Weights of a small GPT-style language model, trained from scratch on English Wikipedia.
Size: 9 layers, width 64, 2 heads of 32 (1 for keys and values), MLP 128 SwiGLU, vocabulary 4096, 0.858M parameters.
Architecture: RMSNorm before each block, rotary positions, no biases in attention or MLP, untied embeddings, normalized queries and keys.
Each number is 128 + 32 x the weight over the matrix's rms, rounded and kept within 0 to 255. Layers, rows and columns count from 0.

# layer 6 attention output, 64x64, rms 0.0687, rows 0-63, columns 0-63
[[162 190 118 132  95 114 137  59 137 172 107 117 160  99  88  96 105 104 118 111 127 138 124 136 118 143 141 138 142 115 126 179 112 169 142 132 128 138 115 110 116 101 169 179 104 125 104 127 137  73 146 119 149 129 113  89 123  95 158 107 125 127 140 167]
 [156 111  80 135  86 118 171 165  71 137 143 139 126  82 171  71 215  85  89  70 164 102 174 155 145 136 143  51 207  66 195 132 132 146 108 158  74 147 103 192 103 102 108 129 137 159 144  92 180 109 203  81 119 174 180 139 162 106 115  63 159 135 155 159]
 [162 111  73 133 147 109 187 149  71 100  86 138 143 158 174 123 181 123 115 116 139  87 153 169 133 139 111  75 147  61 191 129 155 113 107  73 124 128 106 167  97  93 136 162  68 129 138 137 150 122 117 137 105 147 113 109 129 152 117 149 160 108 145 171]
 [113 169 146  77 171 131  79 150  79 169 112 162 145  73  74 202 176  98 122 127  92 110  53 129 141 117 108 111 198 119 135 120 158 133 111 109 119  88 124 200 124 223 139  95 200  64 103 100 105 113  91 193  82 210  92 145 123 134 149  93 105  87  75 110]
 [111 109 145 167 118 136 142 119 145 179 124 125 168 141 164 152 113  65 130 168 193 106  89 142 145 167 136 145 111  92 137 119 159 212 150 128 173 138 100 163 111 148 123 157 158 130  85 123 102  87 125 151 193 141 117 157 144 121 133  92 146 188 134 143]
 [202 126 156 223 141 169 184  87 135 106 115  83 163 134 154 116 135 156 146  85 109  82 161 139 152 150  86 133  85 152 120 157 128 127 160 166 178 137 104 150 173 111 164 153 150 135 168 106 129  90  94  92 145  43  90 109 160 153 145 156 110 158 106 171]
 [104 108 119 114 149 154 134 103 164 128 184  89  98 157 114 102  72  85 135 135  89 129 137 145 186 113 131 176  71 111  71 130 117  76 145 170  97 131 174 148 159 136 201 103 211 140 124 105 137 175 146 100  98  97 116 173 148 135 124 132  77 145 110 136]
 [200 147 117 154  94 118 162 177 107  85 123 150 140  75 166 128 147 119 132 138 223  88  62 129 127 196 145  84 123 175 139 129 157 155 157  82  86 114 103 139 115 145  61 202  66 110 159 139 108 126 129 126 152 109 127 114 129 156 126 110 110 131 117 109]
 [158 139 156  90 181 149 146  83 104 163  94 184 148 141 151 104  65 160 112 141 124 117  99 146 113 148 111 173 165 157  94 118 206 149 165 101 176  96 116  71 140 176 116 198  92 142  98  87  88 125 103  97 146 126  97 161 133 183 180 182 112 171 107 111]
 [111 137 125 127  57 131  99 107 108 197  97 114 173 148 141  89 149  35  90 133 134 104 200 189 159 149 196 101 164  16 167 136  67 158 139  83 144 141 148 140 131 100 198 100 157 110 144  87 115 117 151 102 109 139 184 154 145 157 131 118 113  98 111 127]
 [ 60 101 142 156 107 159 136 163 143  90 164 111 112 122 196 180 114 139 136 162 117 143 167 176 103 126 110 190  94 179 136 130 107 141 113 143 134 182  90 118 149  92 138 143 134 136 165 160 151 130 205 120  92 108 160 106 141 150 139 119 133 174 133 195]
 [174 119 145 112  98 133 190 126 135 130 122 151 143 146 146 109 123  75 105  92 130  85 139 146 177 187 143 118 150  92 135 161 127 164 150 117 165 125 120 112 106 119 130 184 101 126 132  92  78 102 111 107 177 102 120 124 144 137 185 168 128 137 136 174]
 [118 143 152 118 187 126 132 137 129  86 102 130 134  78 119 114 121 158 138  79 106  73 121 136 102 135 137 134 125 153  96 160 101 156 154  98 155 162 140 141 171 128 141 110 173 115 152 134 128 120 107 156 134 103 150 145 142 148 173 130 114 157 102 105]
 [170  83  93 180 128 161 158 120 110 122  95  82 178 178 115 138 131 165 155 106 148 130 164 166 122 127 106  80  99 131 143 114 164  77  90 140 119 167 109 132 138 109  97 116 135 203 112 156 159 159 165 137  60 163 122 140 143 106 114 100 135 134 150 113]
 [139  73 142 159  60 118 137 141 132 177  91 124 181 138 115 180 153 118 138 101 106 126 138 142 144 132 107 164 107  75 115 128 134 142 158  89 115 123  92 119  89 149 103 175 139 183 134 182 169 170 132 104 160 117 132 105 150  81  80 106 118 155 159  98]
 [113 162  97 130  82 162 135 168 140 127 126 143 133 139 159  86 158 122 128 118  95 140 153  99 108  60 120 137 103  83 140  90 158 179 130 201  78 139 135 149 101 116 178 136 132 124 123  93 125  90 129 148 123 128 126 135 106 158 117 155  95 124 126 158]
 [153 115  83  90 187 152 113 145 140 137 158 134 135 138 123 112 177  72  68 105  98 115 105  57 180 153 173  79 149  82 111 124 131  83  55 155  76 163  75  85  75 109 105 148  80 121 114 115 139 155 153 117 103 165 127  82 129  98 105  63 192  97 144 168]
 [151 101 122 208  87  71 170 117  99 130 134 165 140 135 172  86 149 156 108 126 154 135 126 153  85 140 130 109 154 131 119 132  87 112 106 131 129 113 109 115 134 121  79 151 124 133 152 110 157 105 178  90 168 135 151 102 100 177 152 108 150 157 136 154]
 [135 137 134 159 120 158 109 148 123  79 180  93 126 105 139 126 116 128 154  72 144 108 148  45 102 163 160 151 144 135 150 109 144 133 134 131 126 141 137 169 136 115 125 101  99 150 124 123 106 119 137 119 139 121 136  89 100 190 110 154  91 105 117 122]
 [158 109 110 141 106  92 130  97 100 178 124  91 134 123  95  86 125 110  69  55 106 112 139  91 200 159 157 152 160  73 151 113  95 127  76 134 115 172  87 118  80  95 169 101 128 142 106 123 125 144 118 123 141 160 128  68 176  77 110 102 148  78 149 186]
 [141 163 156 156  81 133 156 118 103  41  35 130 120 106 131 110 113  76 115 114 132 145 169 181 143 193 132 170 108 127 133 174  65 193 158 151 193 100 149 145 125 141  94 116 135 114 154 139 107  91 129 118 106 127 160 155 163 163 173 142 114 157  98 110]
 [106 128 119 121 136 103 130 112 110 135  60 118 145 156 152 113 128 155  93  89  61 139 172 122 110  67 155 138  97 104 132 169 154 125 143 128 143 128 156 134 150 121 141 118 126 144 144 135 104 123  76  97 124 144 147 149 164 119 169 185 121 120 115 105]
 [142 165 142 169 194 182 119 161 135 112 177 119 172 127 156 169 112 160  77 111 175  61 111 102  94  92 133 110 176 173 140  89 136 139 100 121 194 158 111 162 137 119 110  57 132 115 150 169  98 102  59 148 114 150 126 127 152 125 120 136 137 133 127 125]
 [107 147 187 132 135 144 120 131 164 141 157 141 116 145  88 186 113 111 121  92 122 128  62 122 165  72 123 162 182 147 101 138  88 113 106 165 119 165 137 116 145 108 198  89 131 126  99 124 107 115 133 137 148 165 130 152 147  85 145  92 145 119 157 134]
 [161 134  93 105 146 159 140  98 173 114 155  85  99 147 112 189 129 139 139 209 118 162  75 203 180 131 177 137 138 143  70 125 175 131 106 109 130 164  94 138 149 111 104 122 107 115 164 137 120 113 167 158 116 134 131 100 146 123  57 118 156  89  93 153]
 [ 28  92 125 136  87  50   0 201 230 117 149  70  44  59 160  87 118 139 159 188 124 204 184  99  24 148 132 161  46 153 136 100 147 142 113 168 112  97  68 150 113  78  51 116  32  78 153 129 138  84  95 137 141 138 174  60  60 181  86 157 144 115 139 128]
 [140 146 161 122 118  62 101  36 105 224  37 115 129  94  78 109 173  97  90  89 128 137 105 150 157 133 119 124 136  66 148 167 187 119 147 110 138  64 143 165 120 171  82 153  69 112 137 133 167  98  30 132 123 165 124 146 160 144  63 143 161  84 104  47]
 [ 82 140 118 163 118 139  93 130 153 151 136 101 109 129 151 142 119 153 106 209 154 182 110  70 129  65 182 142 115 124 104  75 148  86 106 119 103 154 104 149 146 114 114  83 138 122 142 140 105 138 123 165 136 143 146  82 114  76  98 108 138  89 100 150]
 [136 100 150 105 160 173 127 126  81 190 119 112 136 124 118 107 117  86 113 105 169 109 118 106 157 141 128 165 170 116 171 148 209 113  91 104 140 121 120 161 112 128 121 107 113 128  89 132 146 117 119 118 127 176  86  96 152 118 111 133 100  96 116 152]
 [109  82 141 136 104 149 158 164  78 104  95 117 101 178 145 185 151 185 163 114 122 118 170 117  83 115 110  71 134 144 179 111 115 107 105 121  60 170  97 120  78 121 118 111 172 166 111 179 158 149 152 133 120 137 173  58 101  77 129 141 134 131 173 127]
 [113 129 154 136 167 157 149 140 160 145 121 139 178 173 110 185 129 102 117 119 191  94 104 127 146  93 128  88 153 120 114 122  67  66 170 136 146 109 164 162 165 144 114  99 167 124 155 136 161 125 115 110 143 125  92 117 159  99 104 101 119 110  97 125]
 [ 93  92 123 140  97 139 186 133  46  97 158 178 106 165 133  30 145 163 137  85  80 132 224 167 141 178  58 102 187 157 225 123  94 141 104 134  98  98 127  89  82 129 104 156 113 150 105 159 176 164 173 101  69 142 177 114 153 134 103  89 137 139 147 116]
 [ 83 144  90 124 102  97  85 126  59 150 111 219 123 135 190  84  99 177 142 188 149 175 184 113  94 121 114 129  90 138 120  85 120 168 105 217  83 170  62  78  97  92  60 205  90 148 185 106 114 105 162 152 179  73 148  56 172  78 123  93 136 106 119 150]
 [121  82 110 124  74  85 133 130 118 186 116  79 142 167  90 143 160  77 153 146 150 171 173 188 175 132 133 122  75  67 166  63 138 151  97 176 116 120 130 132  70 102 110 143 170 137 121 121 129 136 103 166 181 161 128 137 138 116 121 137 134 143 174  63]
 [101 181 167 120 176 122 126  88 118 123  51 107  97 157 129  69  84 175  90 101  80 118 125 156 135 124 130 197 137 166 147 172 124  98 143 130 101 118 103 100 116 165  64 170 116 139 120 138 129 156 109  82 129 137 136 154 150 103 131 156 121 132 140  96]
 [ 90  63 172 126 115 104 138 145 119 146 138 126 155 162 158  78 151 140 100 102 105 117 132 118 113 128 173 106 171 131 179 104  81 124 121  56 188 111 133 106 104 108  77 101 161 124 124 149 153 148  98 112  93 161 136 135 119 129 107 121 169 148 158 147]
 [118  43 198 127 137 130 155  92 112 119 113  97  92  93 159 158 116  85 102 156 155 110 155 167 153 162 128 157  72 148 162 137  95 160 148 144 104 156 119  75  96 131 116 166 130 136 159 139  91  97 120  97 131  92 115 101 211 111 161 153  65 135 118 178]
 [115 114 117 127 142 161  84 106 169 151 140 121 149 123 124 185 124 111 100 163 143 141 125 165 153 114 143 124 129 112 115 100 143  81 157 115 119 119 176 204 191 165 172 117 158 123 127 152 153 126 129 134 105 145 115 185 125 173  88 104 118 148 116  80]
 [ 99 232 121 147  91  83  89 141 180 161 112 105 119 163 118 106 110 108 169  59 125 158 105 103 130 101 183 138 132 156 112 141 132 161 168 152 142 134 114 123 121  96 126 219  62 144  94  77 100  72 181 111 173 104 122 132 137 146 151 145 189 151 105 166]
 [101 144 131 141 161 116  85 140 157 107 107 133 147 148 151 133 122 121 118  98 137 128 139 115 114  98 137 134 109 128 139  95 192 120  97 167 119 155  75 142 109 132  59 178  65 175  98 153 108 151 138 117  95 153 159 100 164  50 109 107 190 147 126 134]
 [117  94 169 116 167 129 146 157 122  75 117 139 107 128  81 174 167 121 178  99 138 114  91  88 181  84 118 118  87 136 106 109 110 153 162 113 113 157 123 177 132 166 128  53 184  95 122 139 150 140 106 142  77 103 149  88 128  99 101 115 128  89  95 124]
 [164 191 124 130 126 171  99 112 164 131  99 139 123 100 100 164 126 126 149 138  88 218  87 155 162 116 132  87  98 108  62  73 150 162 145 124 120 147 143 129 154 147 124 144 190 159  99  84 116  93 147 148  95 150 111 127 151 113 159  81  95 124 155 118]
 [147  82  86 113 136 139 209  86 123 147 106  86 153 166 108 130 109 169 135 111  76 126 144 162 146 103 110 156 119 110 104 133 140  94 121 115 140 144 119 125 151 151 158 130 156 153 141 118 156 158 155 107 139 137  93 156 158  90 111 110 130 119 127 125]
 [ 85  93 144 121 138 106 117 147 115 141 144 133 112 159 191  79 110  59  97 105  91 156 184 147 159 109 117 117 111  59 160 149  95 138 106 154 136 159 114  97 120  80 164 129  79 140 140 143 117  96 176 129 153 124 143 129 135 117 160 120 150 127 147 172]
 [179  97 113 168 130 181 125 139 119  63 160  90 149 142 159 100 122 146  77 137  90 131 130 102 149 128 181 147 101 143 128 116 176 113  99 149 112 172 119 150 120  51 113 113 123 117 155 138 128 130 109  98  82  79 127 134 132 143 145 156 169 159 125 167]
 [ 93  93 164 156 149 150 151 151 137  92 154  80 111 137 148 168 100 174 149 123 105 107 117  96 105  80 155 201 106 199  92 114  93  48 152 187 120 181 144 121 134 126 146  87 125 136 144 178 109 170 174 111 138  79 124 119 155  96 135 151 106 138 124 123]
 [ 87  67  96 142  68 165 133 178 116 109 164 171  59 132 179 131 123 124 123 176 117 206 171 161 174 171  69 161 102  67 143  75 167  91  88 145  44 155  85 141 125  95  90 145  90 157 113 114 136 152 167 123 131 191 156  96 147 127 118 123 137 130 171 136]
 [ 91 160 115  70 119 121  90 130 158 202 144 192 125 125 126  28 129  78 113 128 138 151 106 115 138  88 193  78 136  94 147 128  92 170 133 117 156  80 162 120 182 121 151 140 188  84 161  54 116  78 114 121 141 135  98 151 114 150 137 130  56  94  90  91]
 [115  94 124 167  76  81 129 155 155 189 158 168 149 100 136  77 144  94 127 145 176 136 115  82 118 129 176 105 108  95 153  75 118  37 118 190  88  82 169 173 135 127 126  94  91 137 173 131 132 133 102 116 125 134  86 183 120 129  90 114 117 104 140  53]
 [ 92 123 155  86 123 112 136  98 148 174 119 124 118 103  49 125 217  80 104  90  86 137 132 113 122  93  57 139 163  87 213 121 142 151 135 134 140  85 151 140 120 141  70 105 104 134  65 175 199 106 113  99 102 176 138 178  88 135 156 121 167 154 193  67]
 [119 131 149 152 150 172  76 118 182 121  86 128 148 122 109 178  73 157 117 158 104 122 119 121 127 111 179 175 133 182  64 115 109 147 223 148 154 152 126 105 123 179  88 168 145  71 114  94  50 121  98 157 123  45 143  95 144 135 208 143 126 194  84 174]
 [135  99  72  86 162 121 163 136 128 141 173 148 146 119 107 156 156 130 141 111  77 106  87 152 159  91 102  94 179 117 119 153  95 119  68 153  87 219  70 115 137  76 173  98 150 102 105 185 136 127 224 146  78 142 171  91 135  77 126  73 172 136 144 211]
 [149 170 154  80 199 127 101 110 162 159  92 151 148 137  95 130  84 173 131 130 116 111  58 100  71  83 148 144 133 172  80 134 156 120 127 179 151 110 149  83 120 133 121 137 121 120  67 106 135 127 136 142 127 158  93 181 114  92 145 110 170 124 146  97]
 [144 169 114 173 100 189 133 152 136 138 126 154 194 149 208 131 127 196  93 176 189  91 147  92  40 135 131 101 174 164 170 110 150 153 159 116 144 131  99 188 131 170 103 134 118 170 124  98 100  84 114 161 143 139 178  76 139 173 108 144 111 138 131 116]
 [174 140 108 208 165 159 137 108  65  84 141 155 105  98 134 147 126 160  88 156 144 157 108 143 152 144 126 174 145 120  77 115 123 105 156 114 137 143 179  98 148 139  62 141 158 128 109 105 111 128 111 147 133 103 140 118 137 136 157 145 100 151  98 118]
 [128  92 109 138 105 170 106 147 117  88 140 127 129 108 141 155 144 142 126 190 176 138 146  98 145 193 117 101  98  71 110  94 126 116 129 125 146 130 134 170 128 136 158  76 133 150 101 146  95 139  68 155 118 143 139  75 165 162 105 139  95 101 113 108]
 [ 92 162 105 100 168 146 107 149 181 140 160 139 157 164 127 138 114 154 119 136  78  96 122 101  98  80  96 148 175 138 125 106 123 147 110 125  92 133  89 128 155  87  79  78 115 134 165 189 179 133 175 109  78 108 139 108 136 120  89  96 148 118 133  63]
 [176 106  63 128 129 162 149 138 151 130 194 120 129 163 159 127  86 145 117 183  94 171 120 132 142 152 151 116  99 130  58 125 186 148  97 106 144 161  70 125 134 116 145 167 132 160 119  89 146  91 117 111 165 158 110  93 123 100 143 106 164 118 130 206]
 [152 145 107  77 193 173 116 157 116 104 115 156 131 171 135  90 117 124  73  96  80 124 135 179 128 132 133  99 167 143 158 158 158 190  76 118 135 152 112 118  74 117 129 125  85 138  66 120 107  74 126 146  95 169 127 143 146 107 132  94 157 115 175 182]
 [160 158 147 115  94  98 116 138 177 159  89 181 134 139 146 186 136 103 172 102  89 122 106 191 148 119  85 107 125 114 100 149 116 160 170  95 148 103 109 110 141 132 153 230 155 141 181  89 141 110 193 108 181  90 125 149 124 179 126 139 107 156  95 140]
 [131 152 113 108 115 111  96 126 160 132  93 113 160 135 102 180 138  79 117 112 124 120 129 156 141 159 175 117 122  66  92 147 122 139 139 100  96 130 118 162 121 150 173 120 166 110 142  96 111 128 101 145 162 137 133 134 106 135 139 151 130 119 123 130]
 [185 152  83 112 109  63 136 155 147  80 109 188 126 144 156  99 141 130 120 104  89 151  69 111 178 120 137 101  93 109  81 149 170  56 137 148  39 132 112 160 143  97 116 178  87 164 125  86 156 175 137  50 110 127  84 170 151 119 157 155 170 138 146  99]
 [122 182 109 149 182 146 102  72  97  64 150 102  50 148 102 152 101 177 123 180 101 205 128 159 110 192  76 165  85 164 157 149 207 153  83 137 105 132 121 146 143 134  92  90  72 171  89 167 163 115 108 143  77 188 114 124 136 131  81 106 157 132 190 127]
 [113 119 138 162 135 145 110 144 127 133 161 119 151  91 165  99 153 116  92 196 154 185 115 121 102 186 127 144 136 115 169 125 112 131 121 141 118 112 153 148 191 131 117 104 104 140 124 110 165 139 168 128  83 169  95 142 125 164 128  96 139 123 142 104]]